{
  "n_layer": 10,
  "d_model": 96,
  "n_head": 6,
  "n_kv_head": 1,
  "head_dim": 32,
  "d_mlp": 256,
  "vocab_size": 1777,
  "activation": "swiglu",
  "norm": "rmsnorm",
  "norm_place": "pre",
  "norm_eps": 1e-06,
  "positions": "rope",
  "rope_base": 10000.0,
  "rope_fraction": 1.0,
  "qk_norm": false,
  "attn_scale": 0.177,
  "bias": "none",
  "tie_embeddings": false,
  "parallel_block": false,
  "init": "uniform",
  "init_std_qkv": 0.0431,
  "init_std_o": 0.00682,
  "init_std_up": 0.0431,
  "init_std_down": 0.00591,
  "optimizer": "muon",
  "lr": 0.011,
  "beta1": 0.93,
  "weight_decay": 0.026,
  "lr_head": 0.0108,
  "grad_clip": 1.0,
  "warmup_steps": 200,
  "schedule": "wsd",
  "decay_fraction": 1.0,
  "decay_shape": "sqrt",
  "final_lr_fraction": 0.0,
  "batch_tokens": 32768,
  "seq_len": 256,
  "doc_mask": true,
  "train_tokens": 100100000,
  "steps": 3055,
  "dataset": "wikipedia_en"
}
Each number is 128 + 24 x the weight over its row's rms, rounded and kept within 0 to 255. Layers, rows and columns count from 0. Numbers have three digits each. The size before them is the row's rms in percent of the matrix's.

# up: layer 3 MLP up, 256x96, rms 0.11, rows 187-232, columns 0-95
# down: layer 3 MLP down (transposed), 256x96, rms 0.0604, rows 187-232, columns 0-95
# gate: layer 3 MLP gate, 256x96, rms 0.118, rows 188-233, columns 0-95
up187 093:140118096134119109138145118155132116194145092110134121083154120171135134117114115097104121112099077120155121126133145087130127141108106141127121142081176144097130145145126135131116125137146145133134118138158153133129130099144083149175095177122147139108115141081168129066153092096128152113
down187 096:137158145141107094094141156136093114137145131112145130140118110180128151141152180138121095155114083143152145160098126114089137121118099134137116161159140073148125133114131111145100115122171132149109110056129163156095102126110152084158103134098110133092127126145145158133128144090119120106
gate188 097:101114156121167128160141118143132136087145127119176107128087087133114111116172161113142108102136131115103133179114168112089109077155115115104125115118121132109119107154094162118165127114150122084137070095112139090124158176127133146108141131141140163132151125130104114138123080105150117118
up188 101:128123129130132129170116158090156148143124138177102135146153135138110160094153154161120132155132143113087115138149125118161120166168117096099113132138155143126168149116167133104100109152130112143142093096120158135148179146156118147059134126152089127135119072100146155136161128139104129102
down188 104:129154120076133134114110092134104127165145097091083126115132137163157158113126098077118148147145152121136106140125095110102114140130144134119145120139115132102170116093169074115124116113102147079123144134107137168205139108118164153132130105151106124087104105149123109145127137102127098134
gate189 105:146119164141124163165084164169123107113133137151117106134146135108126136155159139155128159168125152162113136119134127164119139139157151144109143115092068150132140143142101109149120141086162159117099133142181094131121117117150083118079138079107115102145133137139136153145153107160102170121
up189 106:115100164122127109116134107071157156157131139155153175135141105089098153129126139154169095095175154145102127150128128097087144164119168130114110164104171096141107119083135107164137141139114136131138129133148115119115162153094121138147156125118112120149129104099119149138075170123147137146
down189 099:129175105051101108108150110109131153143101137163119098124124133158123144125135094162158103103131148074114109171146132112124135141126133139124137120132163139152144119091136106161105141146142081165126139172136085130138154159093102109151148143128115134163137081092124106128144168121122122100
gate190 080:166130149143160122118152105135100140142143145121134091159149139111099141083127119142118135129169094094123116127114109126144135150122143166183124163116158112113194117086125167120131096129131098087137110137101130113101165100121165141141137124145126172184122127124177154162105108118159135125
up190 084:132108171130161128133105156092107162094134129134189139155113106123122105126116141147120108149133154114131121130114134120127126120089118163107130123137164071115101083142125161144113091088118141145160104111108098139149105128122089154107129094103138118170126105141129198123171105137107081138
down190 088:089118104133131128158162101129118102137165136111129096116132095149161104104070122146123152169142135102133112165154125078171141136068138123112158161121099119105145103093098146128119131134111124075127161140157161125087091157113145130105156129153121133163130098111132136156118142142147112155
gate191 097:107121104076094168112097105147136071144117096113155130164146129150139112133157119142134174120153144136090074125160115108129129138171167134192146131155151175153107137126122127157145113115171097142148149131172144140167136128108113122144146119120140134147122133124180101130104117122117119126
up191 102:143160122156090149136158155152117115152158109104117092159096132150149172131148147136139133128111121102139151158129141126129123155097108097130132181135095134134142148177106109120091145120147096136105110068154141109127125174145132145180100119135084118101160148155176125131127102148114168134
down191 099:161081127126171134126138117116116150110128142197156173119154122126093114124127104111138085142136090135137134092108117157131098109119110098110149107113172148138131137151136153126137120142133084119137130117101121168105106118110118126203190142094146126127137108133135138087166138110147089120
gate192 101:140136144121121086130137116121120196149133159117156106154115131153116154123137113112114067110126126111172095154142137097131167118076153126096122161095115128108160110101088146147121145107123085128156129142127115094103128126113120084087123120147167151119171118160124158157100120151114091129
up192 100:115103120152110175126134145110136168095072133107096126131139104129139136145135140160122160096139087148104130168083129117125098147147098112145101147167144156131136162101114127121132100120159149140116131102142149166104086086071116117132160128131096130123101124141139175096140138134184117109
down192 098:120146123121139095165097112158106126133159120114119128107129127131047147135129133136106080128118130131133086143154090122120100129139119142150129148115142157150090173130142091149130131126142104077132163143115111122157073159132092138073093123167154153100131092115179138142112142121137141135
gate193 088:167135135153163141120188176149120132060123136105124133162068094133146169105152142124163126141135119161164111095119148132135124119117129144143138143153127160097161112155110107143122165137120124170124100131135130123161118098142129115140132133129133144131128054157156133136090105123113146095
up193 086:176091093112138180140138107135109167183140169097113141137104149117158121122149143117146178126130129133117169122153116132174145135131119107079130099150127059138132121125166161093134101152136150116145119128131115118145113132123118121144083144116083112122142173121137119124158159124088134116
down193 089:120170137085114125128096137158123127088126117128106156139104120142121108148072139143055114161160103131135100103120132132147136150124130160120153134117102157121142153138072120161198106130096145117144112111099161094162147154153124125125134092114151153140108152152121155157141109099148114136
gate194 094:111093158107140152107108153123137185164092112141129122135127145159139129106092125160100098081159129140125106160136160100125071167146157155120096144097105119138163146119128137127077139110094114133126118116107102108145136124125122140144156151160123162118132099146141103087138185122106087117
up194 102:138094146118106159111087130119136181163122135161135131112155195123099094126128174141123147124128116137142112117103117160091121119102080161143141161102126099118161128113106123148115087144151094119083183113129175124119123100130123146133168138128126136103145159086166125133117137116142131156
down194 101:112101126122141085136179146132147105128124130134103164129115135107091159123081090112165138119097095090127151139124128126124173122142138120120122142124097112119134171150134115130094123159138126123134095099144079131096118138198131139106138099167118125108146154122121123200115158159121093098
gate195 110:137112137158128085144123135131138097116128170181173139104138113119123089160168149099112159154127107141146081092130100125109121148105143115165098132138119094115150113167099109102133140114109140128156118129107140151121148135147163151078158128099158094170099114103140109100157097093158144115
up195 117:146114143141111131123121122163080131094110171055131090122098107144143112101165127128141126097100145089114126127129125116114138114127123095112123138119121075101139090160114133127127141153132183141122111150161129151128109112102166118088159143143148086133142128052101143109138115123108158141
down195 107:104130136168124100135116093109147155130150142185112145109110096125101131106122135112133141150083085135126150173124111137112125104114108160138088121167128093105145070156146121148109152126122111128158103117129106146076121127170159100149126132116109113141098086154149102089104124102151109169
gate196 090:114127120121138127128117107135097163074174124116113091116114144132118158150135154127100131154159134112137110146103137137147148129128111097103177111107111126174132104137113155187186123156117136135176090108127119109135105117119101124116105071172108141100139097138095142086129131131089141165
up196 095:088115116105146129098155106112155057105103131147135142157097130125134082112142123121147094111116137090086097120113166160131147161095141131142081177157157119141133141094158145085128122122150127078113128107121113144129158106092161151134126132110115160169121154143128111138137104157134127104
down196 096:139107122130099104118077111131117150107127117126099155137119120149110132126074081121119132149118080121100093150130140112110145142112144112155124107163151104136143111183085132104155166136100164146113179123095073128152145173153114129110118072137105131127115123105091098114099128130148117145
gate197 081:148119096127149084137081142097143117161094113121129118144146145149094104177133139115149157185120101147154115060129186084122136112099112103116096123123118102121164134118099118117082146136135150134141136166125094126127159116132124180136128142129111107111128134135151101164139146103109097129
up197 086:102137147134135142149125149101140081134127140127167134140141146157086128126137107123158100129158168137166088114109111144152075121144134117131149122111139137101094110128115087132156094118081147117126164118135075112101108142183121142083109104173128108117166141177127137151133120128174158130
down197 084:163145084106109156133151139092140116170068115127141135112101162107122143153089172135125108150109111132117102122126092140135094167123127169161127115074169157131121159123112151124079099152112139134157173145106169142121120134098124145142103116149106142108154152113132140141121143119080147119
gate198 099:114133102153151159141122095136095125145097138133153146136143128117072084107153111138158141080092100133138133176112148101148122084114108125134128146132102116106153134164154116114117171126094174119142126103125151122147162098115161141123138140086148154109092126090133083111117110070129146115
up198 106:156150112115108131127143134138187087129151108104117085105102148144168153144125145126127118143144154140096144088132106177134171123151166137125125106147160153113094091134108107161129136112174108148116145156093122129141133104165100135129149155142135114168159133182151095141134109176110118148
down198 101:111147116097119141145101152122092118108105127173111126135121124157131121135104116144183156194112138158094118161132115110133133173153127157110136115150113159097100122080140149146140179153130149102133151137111134159082136152123108144130083112169128106096104073125150139107110136140119097113
gate199 091:096111136130120168111112154086109162128098135116105175164126155140105093112091148138149147138166082124113146070150114104181125135097134100122114114135162120136132112167140123121155147130099125131135114128111124155149096113157126096166122128158124131108117133118177140135164122079103074123
up199 092:104162165152152201091154166118100153140102109146119185135144145103100095146102107123092154151161154114160140108115108129156097134157154108121140115143156113109102122143185112142153148101127119107124154115130127124124106161108119147132101118136178123084106105087120127144138141120136132131
down199 095:153122098114139109156099152124135183100155104139114138147129127104184093131103146146147143088153141127153150112103110133139113105126152121123136160109128125130137121135071123137057137129107132149095144149115127109130117144110078098159145073121117149079124152147150111156158086129121144171
gate200 102:104120157154117101122129114133112141133101165108110137122107158101144102105135139130219138107144111139082144109131143143141106108136115137137119131122102173169131141126105132170110137125140138085108120170133139097115176111108126077116176107134148107126139113067104081112147134116132128101
up200 103:139164115085148113142174134110178108147145127117150125090134076162119130119116122119112151127099164115109135131132163127132133153102148084166129118154113071093133103144141136113125152140171096116165132126078128118122114157109160127109131121137123172164080140179163155146151128122117131133
down200 105:116183152159097161119109103130110149113156133159165175110118135125128086137128142148152129129137122166117155163124140118136150168134168095121114095096145108141143110111064138126129123099131158130116140145120072109127106077150120149097125156106106118114102133151096114133114110102070146110
gate201 111:128157179124140146119136092141095099080100103125099096136091146154171162124173141166101090099115135147121124126109090140127140107127163139115117123153125167121109102095146126159113134092112100113120152134150128175151146143130141139074080109129137138133111099138128127108096108102081138117
up201 114:154135142102154084086103124168108102123097172166145129111142148077134133118131132093112088168151138155128173117141122146119117127139150165155142105144129138132137117099154159145136173115112147106109179160159179103102122119168105134127124139142135186117117110146140114149155101141132125108
down201 108:182160098173084100155144099098139149163131142100156160092125124116143117133110108134140127102123114091112152133149091108113153090116065146099109138108111102130129130108129146074141132178140122095105136122098116109161119132105094097104159101124127125116143126141135138117101141083125108098
gate202 102:110132166145114094144121120151125117166145140146174110113122140148123088114088083146119151089144133110128167127148147100148084124097097120147126160156139127101103183106144130103123158104128100127106143094105129098144114125118177132170133110150121099172087123095137141110177117151158122117
up202 101:136112111144130061143142159109115126094159140141169158152148107198122109110131086117121135172103099103147159114122109124173125108094108102167088121130117154103129135128135095162140118119139125106137147152106075106133134117123145086155146122067120154142115107137153117135118135143117117152
down202 102:123155133122121114123120154151100117149129144105164123124122105154106107087138091152155157128103132120138154151137116153151125107115183132149086124122125102107091162144141109110152111130138132148138048123105093106120192135110143198131141169164109114111130124109111151120161150116102112128
gate203 153:129108092171111146153115130102081153143125111111120120099117159130159109188117111143157093129128141142131120145133124153162113120163120128115177127138158116138128140132106117137134103158123115118166148126150121144130129129139116127132116133193164140094117061094096106068117146125190143147
up203 125:136116110118138122092151097105077115138129113120134147114152147160135144088092166101105116116134084152145091145099135123131098165153135121105145107113141131153104146113144151069099115162166116145081127094130139141104155091114102147189127111104132139091105124168103142138145108149097129141
down203 125:104126100102102098119171134116146174092133150112129087120105126109177108121092070128110133162140139132129123120123168114093127115142154134122153118124117117117086074144135169081121113114124172126125127098102161146152119123107142137173171126096077139134122097126127128114127137106122144177
gate204 098:131114123161131107128097111122147133091115142084138098093139161145127134132173178164099147153095147126113113177128129147113087154172117125117109168166140143173150139192082129131169108121162111091120121098120155119136130125090140112094126131097120141117110123148132119136136116100133104098
up204 076:108123137140102109151135154110145142104136109076171112129143152145145133121158179145126137174106122134104145132126079132127103156158121103123140146113124148171149123137078103128110128133114162099139114137149139151143127157097106078137117139085112105162097149165106121175129135073147080115
down204 097:116134119142144135135155162159148141166134081118150118150113090125096093111134123111132155140124091115113173101136131169121147130149171151102145138124089130082131162089171121134070155129099100117144120137149129127138130099152082110143131125155089099149129138112119163157147140161154120178
gate205 105:119173169141116101126151158113163149132088116111151141145148141121132140094194132130122104119101072153162156091134101128136125152140118132155132155157151097136111127162119117102135134144124152115173114109090094095144107168101127153113113130123130105094138102144108148110086148116082096102
up205 110:120102100135179119120171133173129123106111166151139174079123131149131157149077146121160101149121151132121135125139146171167112137106119109092103130106107138110124109098099147090125078137149119159122121131127160180138174138102134136124151126159121071105138106110128136143148138120124156158
down205 109:140103120093086087133130127143081136146132096132098125136124116141102120077132153165109124166195135163106131140129134135123132119107108111129089130095137098112121088164107183157090116138136112104151138104130129157145165133131132153171090116178136106139112148120124166126101094139144151125
gate206 091:147188139155076109139152156108127111118158107148117149170228107126119129114105121132141116105092093098152092147161159138097146127140147129174152150109167106109113131109136084159117100152121123147113118135145128125121156142125127150135113101116120121133145089144103107111129148150120124126
up206 084:108148114164139137131144138161166164122150147093133131114147144100144110092137157151128138189099109155141116151121095115117187114093122176151155130160126135154123088140175099129120170120117139111112132137114116140149142103149152130087162158129158106124121143111153154181094133088116121113
down206 089:155098109117136168135145109140101120119121136109112137160113148136108106128131117120166181133114130126142130118151177103163146140138068139168170130109176140100129092158165153117145114122101137136154148136137158164134107092171110114134099119069117123130156160111072134109146128138100107141
gate207 107:134180101137121173152128138127090124141160128148133123167137159123125128185123105152142147100100145129096129132165142108168157154139148103112110110173177115087128152142150089164140122122164159131164171129162140109098119135084136125136150115114120144126097108141115141095133121097165104147
up207 110:128121123143133138143115107145113160124115129109133073146126108162155092133151106115108172128119145114109092138088106118166135157149166107142156121127114122108124142104158055144114152129174158142161109171132119096127176172133125136111126127125142122124151114146147147123133123113078164193
down207 103:137109082130089128136114116081122131106102144172104169113157121102095106094151102149144168107116110122107145157116115145134153116147137118115138155158127093153087121124169115126145166070168130133167129165159112110096144112127138100120106153103139141115169121121136113122151114178087109145
gate208 096:112091125139133097111134118113128163157111118174122096155117089140124102166115162120130118128127106129167115102107140141087139141122111152105141140159145143121137096151081182148108121138146157106153132135119111098165165135133089115161089116077184106126096088116117095115113130108165113146
up208 095:129137184135167135108115136122134142113077162154154143085119085157102141141153127119134110129095146102143123158166159156125160153128178069129127105112118088122155113110123094138143136137147178109120127138138166126129142106128113131074160118093179118140137129132106118150134104120154165134
down208 094:130143123144123138154169139082118081099118139141132131133155103134156099160141157151136130129104125129119112121121096139105107096124109180152106139107150123146121146126047172103118163105133135113094114186073098130120140112140121185103132165143116114123123146162149149106119111143152108120
gate209 097:131127138136119144120109101146155089132102106114146168153158112119141166158134153157108140102129121164159149129162108108153130081144185106129145137093122108142137141144130139143069085139140099102115087137090113121133145123134124165177092156124178152085139125132152112133171162130120130137
up209 096:117103121097154079114164145100133128117143115158147119141147145175167084125120132122119177108161124104124109120117138089128173174125108118114086128124153140124151128129181084106151130147131139161134133115143146103107117149132158154081136102185103152181158100118154119146135113140127132128
down209 094:164127167138095102130121089112165103118144151120137131142136143110141084117128107126129116147156160149144118150142130122116107121128120128150191170128159170129169133116100102154116112106132121086171156099086149084111156143119113172131089131159168116077143152136155138148117152090126136128
gate210 097:118111145088119159148148127158130150126119104099131135119151128145108187141150143140129132091111119168124099129077133167136156132125129104150160131126137130102119160118105112134141197164105115129106112081130175091167164148059113172142127125127151153103134139129128134097132142145103113151
up210 105:127124149110096085137129126099107153118135101120149131108138142161106083125140090114148124139117077089152123111157096099130123132128102110123094114155135133110090094114128121167111127101112169080177153152111117141109120095109084141159155102061096097119160143128144137119105119113120111104
down210 098:149096074101119168142121119106127137150127113155140151113109120140135137165079106145106110141145098138117106135105146139143165144158136139177114155160129153074085110153147147120130112071134137125073151118110141100147122114101100118125130157129179125127161160123139145107132155145115184138
gate211 104:116149148106121110166142032174109142139144129123119148144144101120097133114124127147152127124141122143125141105161163101078114099127135109144161149117134137138075139102078142141121109175129107123122130078137118144138117110084152160112141134100114162096123109133112140127128094074118125134
up211 099:112120137113099123115134087124065104116131146094077130156098148099105156142120155137115121122124142137139130155177101137122155124140104148096136131123077160110168139159154108148135148112128100171181057142146130116124139150128111138132129125173160151123143152134156137156104127141167147139
down211 100:122134120092160117124182131117137074093125131126153135112142124136133148130142108088146171140133078137171084119149134112090124141108168119123123169106123118143096150124150134140094124137140086100130111101138133129151172115130145117105143099127112159122143120081107147137130219144108114138
gate212 110:146102148121139169112177157169155107115108138174141157112123172118121175117082155136130159152115098152174152112147155125165104137115126123152142164117102104120122153104124132150142153098129138095116159124118154108127146122100125119147164120140140119096113145132133067121094116103079166120
up212 109:117156129136098132095137171141135119121128110145156163143107195119120119073102126129142155130163153137157148086121139103171084131142142117154154156119126135145132162169111136141121165111108119125130138108113121114137184185132135165184163137102133152129092139131144090141144138125115147147
down212 115:102138146142121100138159133129142124131132132093159125105097160102102105130089162085144141160125152104165093134132120077074094130141129122091145166119094119112106130145126116099153128142106103108146143096132129115125175156102062152158130166125126154120142123125148122123112162161177124153
gate213 100:175117082137091128120161130159091147089132160166130092136136145143139148146091113116140106180103118117116132136113144106135070101125133152085160104150150143132152116158162081149152116141140151133154138116152156130169132143129151153107154122099099096146099138113145150141132132134119118186
up213 096:112123121140070143104148108164125110149073101129113106120145114119130162127130157152133132091138074162115167103118161149139130101124123155137177143112118133120141168124144141118091153128121142106148095130141139113128160153138108148118158123122186093169097101159132118104088113136111130070
down213 097:120165098113116098131126149161142133111156179093140119099142106111119171145082142121107118131136124151141111134118151113144147149098100138156144099076103108105152136124122127097099115135190171090132152090131145120125132152105141134144111104112108102119112140100129133163125117184154069156
gate214 101:120129146138139135157137108140116141100144128114129136133106130144120118084120111120124116134117078133128121150075138126120137132124155095111135127106108128089118105116116146177143073104121146111139128116115155136120145146123140050189084083183143153150133125139110133143095160120140198160
up214 104:146135171125125132115118133150136147118162167117143104160132125151099104107129086125161126163120122126114073132120104128097097117149163108104126122133107159108123171117148107101151096126127127122130188098127109137119082116171159117117125089129154118152113081104070148131126151155136189131
down214 106:157138108102110077122117175130151118131127127161128131119154127128126124105105143138166116153156128136185133111119142151104118147118176139120142164145122129092140143141205115127147119142128106131135120127132133163092159120125093155172074171161155102088133115114110140119116140153130147188
gate215 119:131115126146141130161180104126134144134110160147057119168158168142147128128154145149128155130133117140160110108128124142126130154142096121135158101118086111113164096105134088104147120160115149145147155118102114105135114087100120122144145099182150106146119173169128133112165073157130125113
up215 119:144136124168100132139099170134136085174113120116138136151127115165165136135125117132131137105147128107114161111151101129082153136096117107147131106115090139094112165093162121129110136132113127088146136153116069178132150164147119141142126125158124132114104126126161064135104138134161185158
down215 112:128155112124105134117145111085149085150144150132190167141146119137094142149141110142181090146130113135170117105132133114117137136104130160138179145134136107091103112082097146172143111130151164129116111121152158150138127092137102153116104144112107095121124168138141176116094137148122115084
gate216 100:143115099194139107086095152125091151129118124108081124099154137143135107119094107124128127125120096131143148115116137116131126136164124126138069128130077093090139103123106157128138067080082105119129133144103136156169155130127140121084124116107115167136120135147142152137139136116124135070
up216 091:109155119130154129115128090119136108154133157121139109187103117124079105112110160135109093067123125147128121154136081155124149147136112158114148125127117100112048069138143121111117172134087120112100102116149114122134117138149130135141151090134130091097150138135141164103107122142093110133
down216 102:109119167123117138118092125152158100100082102136074134183159145176117097137111132136136121148174140168158111150109143116112097100120104185127129108156119149146156130123151147108173142122141152118181117120120128113136157140122151120135119138160154145093123125111111144096137151100084138096
gate217 086:085119166135156194137177101089156116115115105138105091088147129097164133156151110149157160123131096164119141117147140123106145117107114107139164103139150121152117149112113151163132122131113166163103129103131116100160138127131120105083126113164146118177171135138152111163126098143127123145
up217 083:106138112128164155148143147097134117159078081117101116108119154098122096152143107090124152113094108154108137156106181123142160096134135105132124133110140122144146117149090147109128166065066112130141132141153101130126092125129143085107120102134150135183108123119093115136105092123128144138
down217 085:124120116087098120161138129124145176128101154106147128119141110089130134121122167115112134132169161099124130118113124084129057125131105117132082120104107159173123129119152101172153175146124150141133142103123144118118097107152153133139145105127162125145124183131093111166130157100138074119
gate218 090:132153131110122125133110136123126111131104171160146143135126181113130151140142130112136122115096156167099178100149085093099132140119137183115098132113142159134137117086134159084141137117142140143123091119095119134145140099138179128142124140149126105084145156089150135160127150080097185106
up218 098:087112129086129126158124136122148140124106129149091130089113118126130104157130139156106137124120146120152159154140141115139123108107131106112155155124106101127176090108131141112084079097135133174140122127073169117128092125118174131122155128116126121116128119068128080116138145056168127144
down218 104:176081111114147064109129185155146126118091129154134130131142126080120145140128112109141097116158157149107123104118169109117166147118159108113103114107118123114101105096100161152148095089125131156173122104124117144135108110152111137143165148157153169130105107123120138144098091163140117133
gate219 098:155061111100103125163128142134136120126125135139149124112109147164114123126094149144095143118114118152147194156125128130091133143134122104089083132105118091131128153131121154150172164117126115148138127101148113150138112102146145140080109133157149129164048148151127116092114127121141134081
up219 099:135110114105110114127127119144119126112174140115135121163149141127093110167068134132124123138105113174123151172084114169117159133129159143116095143146113179148113142129135179116105145149094127097107104137123091138147086134182115110107148122160144103132089168134111159148090104120145127148
down219 099:130089142103119095122130133101162129138097085149120148083090161123119129134116148152114107161104135136120116135132091161113164097150132143098137121114101138077109161094144108161129149140116132118168139141178159155087108078166147140138144105102128152158142121152105147089115140153104149094
gate220 102:119130058114081139117122130136133125107158118126101113157127135117140136188128135110157129189129078131120122104153119107142137179128125094130142158129176147162182147133147101144101114191114115088140100123131158121130092109144098119121132145138152127097147138148140140128127127140130108174
up220 101:148107125146094116116145120158147107106147123139124149147111172140117151135152129094082147144149095092128111154191092107155124159140128089105098131151117132112141109108164185111175124129128068161162113071136117164125121130112122141111116135175124109143126129112151137152160130115097131131
down220 105:133099130192151141120107081129097127163127134139150154153086144164154153150128106080138148166130101119143134121103095152128124114106094100122120089162125141155138163145125137162097118147131140149154148145152150158149083148129105114090156132155122115149139132170122110085103156118104140165
gate221 114:117146139153112147159124153128101088094128137132172104144106145169109105139143141142147147121141096125104124138120171148155116078147145116150129105129133163106105151063122115198162142111153145140147111145086126099145095114099114157141094106151114134125143144135140141164131119151149094178
up221 114:087124093154102094127136130111108185148129170150090106119135107147131153104128114145117103172171116152127150092103109137095146131110127125108205174149126128115111143144111081148129144169130129111120138121169131127155155115121091096115145126139124170143104129092123145101112146144144142158
down221 113:067102170076142120146132074142140115134121123129148152154147142089118139148137151170168126094143153124133142137110147142094147149154130173111146145098142105146129117145132147125173102159123142116150147107109124158111098127124133099140161108133156176157135157115158138114132151176125121069
gate222 088:113147114116097157150116088159076101078102136140125129161141104139120128109105137140121104097081081167148091136143176158115108112144155152122075165145126174158140130137142143147128127097108109144120095123129129131135072121125120132131160085144100126128149118104100136142145090111141102124
up222 084:100122105149135118078105129102099082152125097133155126162126103123113125117132081153123094120133097154103129117125102089175129132136111167135178089109114112137088124090137127142172108120143143125155146157125081121165083128121149142127113139100126085160138144167086131094127124159131122119
down222 091:119150107112073110134113122166087076089113130095120149170152142145151157154093129092095134118095110145136142154124150114096122149103159128116122135099085103100116153120099129128147130091106183134139108107125154100150133117130144097102143122148136098104137147098125136125131160067142100154
gate223 099:133119147155120135126144147151094162095060099106123094142135148141187147113122094117154148144145087104114091119123184124126152130145121084122121096132103140081068080125117083158146141111131118134127118128140091123129105123138149131122101146128144125164124120111102116133089150106096140149
up223 089:098097166132144097130121124084175136157162133118118133113107114101080143114147153124125142113128143122134157164127129105135106132153112133103120120142131098137166123199150156098154102116169134135132114086126158118137147194149141135117108090112112098135145154128166118186163105112111137114
down223 092:117165120140114143097132118155160120147131177113138189130139120200113093108110102122133137101158113166132158150155131135151142101156143098113136139107141182124129139166141150102150122115107076107117147079121137123142164137141166124155126120128121127143122123112134097093156092092124089105
gate224 110:154152153129089174117169117135132095126140125084114103124125128145110122097132133135141109123115080162146105102134135108188091100120122114156145092114136169109106151078153144124136114108155113105100154112135091104125119151139144101175121126160118129121119149150169062123129091122135129090
up224 105:143185106142101149127138113152103146154131130124129144144094161117113156138113123146105141118125075160134138141118182138139107128129162153099147091153121114147152147148144099134099140148118123142146156146174182127123079154094137108154070118149111124173162112165118149157142116138125101099
down224 110:125146085126085152128115154105170130157136088145145125126122136135123091130158098106123122105161137185112158125118130122141144107111070118161112128135100115105115152137114066095094073148146169117122126172123123129079146114135143113108137092121094087135143153146124123090145107137129109143
gate225 103:137120141143127138159128115162172141123147147130116133147147141095126139149122129165159089165156080104156138173139122132119107139102179169149133131105093117162142118112112116140101129154117156088118116176139121119116140107148108119147154127126149210127126059094142125125128131094126106141
up225 113:122101121120135114132147136177179137102156127130135143127075183120094127143150133086114086121123114139109142153115124183135087160108150150109086096126140148148145150099104133129124135120150135146115107090104162133095098146120151158104174152126135155086099112128131137082114113112162146115
down225 110:109151128144128185108113108147127131168145121137154157135121086150111160150121091132149079139135104118171129185140143147114107101126109131106168138147122116148140135107134133154101146121141108111159148132111155131156130098134188109166125095174091130093157098081122133137094126103161127154
gate226 101:121129097101122108112125070142111136133077112107098122128135163154159139135102109083079117132087179158131132168150096088132108163117136132124148117115127167152140112156123109122153134156093139122162129130093157179120126122105156088103138130133157170132151095164102124131109136137125104120
up226 096:127100117086146125083120126109134126100117163144109100176141105092139147102150114176118132093147118124151102088076121147135116104093121156132134156119105138153154143117117153105138080109088126130093115147103125162196151141153081136099126113162147147132122104115134107126087142123141106117
down226 102:168112152147123130123144134158163103157174069128135150127121132123105110144136136136189156110146092113146130175132145140084153122189170138138132147108107113117110097122149136143090127118133127136105122148102143097112142151156166140152156102109117118143097128111125128121146083117150165073
gate227 082:115131120167159111103098165100123112162106118182091122129123111147157159132133163112148117114166143124160078121121112115085128127155147149148147106145117136123129197140090102081154162139118176140174139118100122105141108141159136094114140142139120147158103126127109108102103134141112093124
up227 085:078141150087147094111108130097137131136117107136139129122120149105153112142118179137192150102162104119136151115127136117053126118155144143134048130155122113103122149115090165115140139087114123137112172149139123152119093124132130144142098144124128147121120143118147128152078153133106145153
down227 082:138131100132156090145175136098128169130090099112141133138102105124130127095105077065102146131125152117134165107123147152123130136138129153110158197139118154079154130116160155124108131124119092150147121119169101133134101153158129099144086157123143129104135125098158110110151163101150129136
gate228 098:094077156151134144124168140150121109112125161087109148141110188132100137144140126101142169134116153116114104146135140118095144148148128153126104172130121092119136105154118152166147153145081148116110130143143134094105135104111121162106136116153087111139138045102116153131136125151086127145
up228 096:060159142121159094185116100154121136107163119086099127146104117136152111132114156141112165138162160131114113093141122120097138157161118129133128135140093145126135107154102138117169117088112126121082113115135134195143134121110163123150082110094132142140132104148103132105130111164142097115
down228 093:149086100117108147139123133129144117116157129120112140126148101078127117148120162113159104097158094122132122125107135154101126136131115179133131136160122167142139153154153112109147121131135111157183083154117097119143176094113126173105151141126176136137117107153117050093146151096134137137
gate229 111:135127143168117130103106174147096136062099127108122115137118157137125152089151149118088154149099118107103107090160114119125126130126158141082162102146138152135142123141102139118146124113120083084161137140119104116095101139144191126097133105110157162096143112167094114102103117107129120143
up229 112:132141162182126091100131188116169137106123132091165114122146141105146124105116113162075158081146141106118131124139163118082135119103158123128155138116142123129156086102138144100167126113099105151095128114104103134082112124149149154140131141115114123107123145160098119103146125080150118160
down229 109:158135154141141112164116125116123133126127117158125136113139162127168116136138162131143090172066148158136067105105151110146114127074128147125165109136142132068146117097145122161137174125099157135117127151137156184134125126120115121096116129119100101145143117171116141134142147136103164171
gate230 094:100134138133121100111114088124123115144133150161110105088093122147155139150117169151123103122139131089073162163138113146113118123135138172092114117120135141083139156162142125154103125129129116151183107127151103097151138085137097153116143104103113130080125133102140133063137075151130135121
up230 098:119145170138136159171065134129111166158074130144133164084121117128096113083138125114085153153132150125159105136146133130117159147143116107096119128113093089118162106160131125142099093124113145093123136136079133132143138154150137104126114122111174127143150128090131149118176152150130121093
down230 098:139086106140108130114118155123095104110116126103139125134168162118146137134124159163131157096103121120136111116148122124090102104116122111143112125149145147115106142116127177170118147105109143117103150123128131128122203131107146158090093157115121118109118089193149100086157153142156074159
gate231 114:096104136109113134145145111092136147098120137141157105125111151156156110145135122150136130131148129112148121183095104138111127169148153117101142112115141121159144155146120149132103109111133169113130149085116145157101156132171106123133048164126144182167098106074138112095104118117122148151
up231 112:130151136138147139104100185111111139114143096146146131137150110138194147172125186109101101099103109123111155127077170118147147133111132118115202141126125140147163129106114107110141136128121099112113150106095139139134117124163144071162110158109148170114132100116146132141122130149127113114
down231 109:118117146106073174115134129139109121125106098118150127114071108163102107114133073115124105155120113105124118152173114112093136073145142109124153116084140136171130143088156100153093156117116145167142137106152113120124146145161145151142145137122091108101112136115101137154097161137095117153
gate232 109:078117089156174127071170105137139096156140133125137142135081086154121147134134129156125094119146150167116133136130080108150124110106187119140127092172132142128115110101087109117179118112126156139160133139132133110120103105130120137125127142136158123070175137114131120139110100125131105113
up232 104:092087120117131110130166153134172098145164112142135087167118114133117085133158120128173104128131144162108133124129071139133143135131147100146137143100151158132094159148090096163163168111083143086134105142146131131110136135158140121121134114169120157132132101152131109143081157093157118116
down232 109:152152130064123160120108165134100105146149160118148142152145171132109111144127097160140115163113136111148134129110126088177170137141063151103157146129109100181116159121118158085118139114156129102112155140086138112131107167124119124127146156122102130153126150176124121138119138147107122154
gate233 108:131121108152157104124113104125130132123115113132137121151116183162134147138120169153100137130109088117118148159141129099165115134116077136118127107161120161150099109098109165123126112082152177094124140119130178125159135089104116180156173134121127129142132137117088137104192109129141093121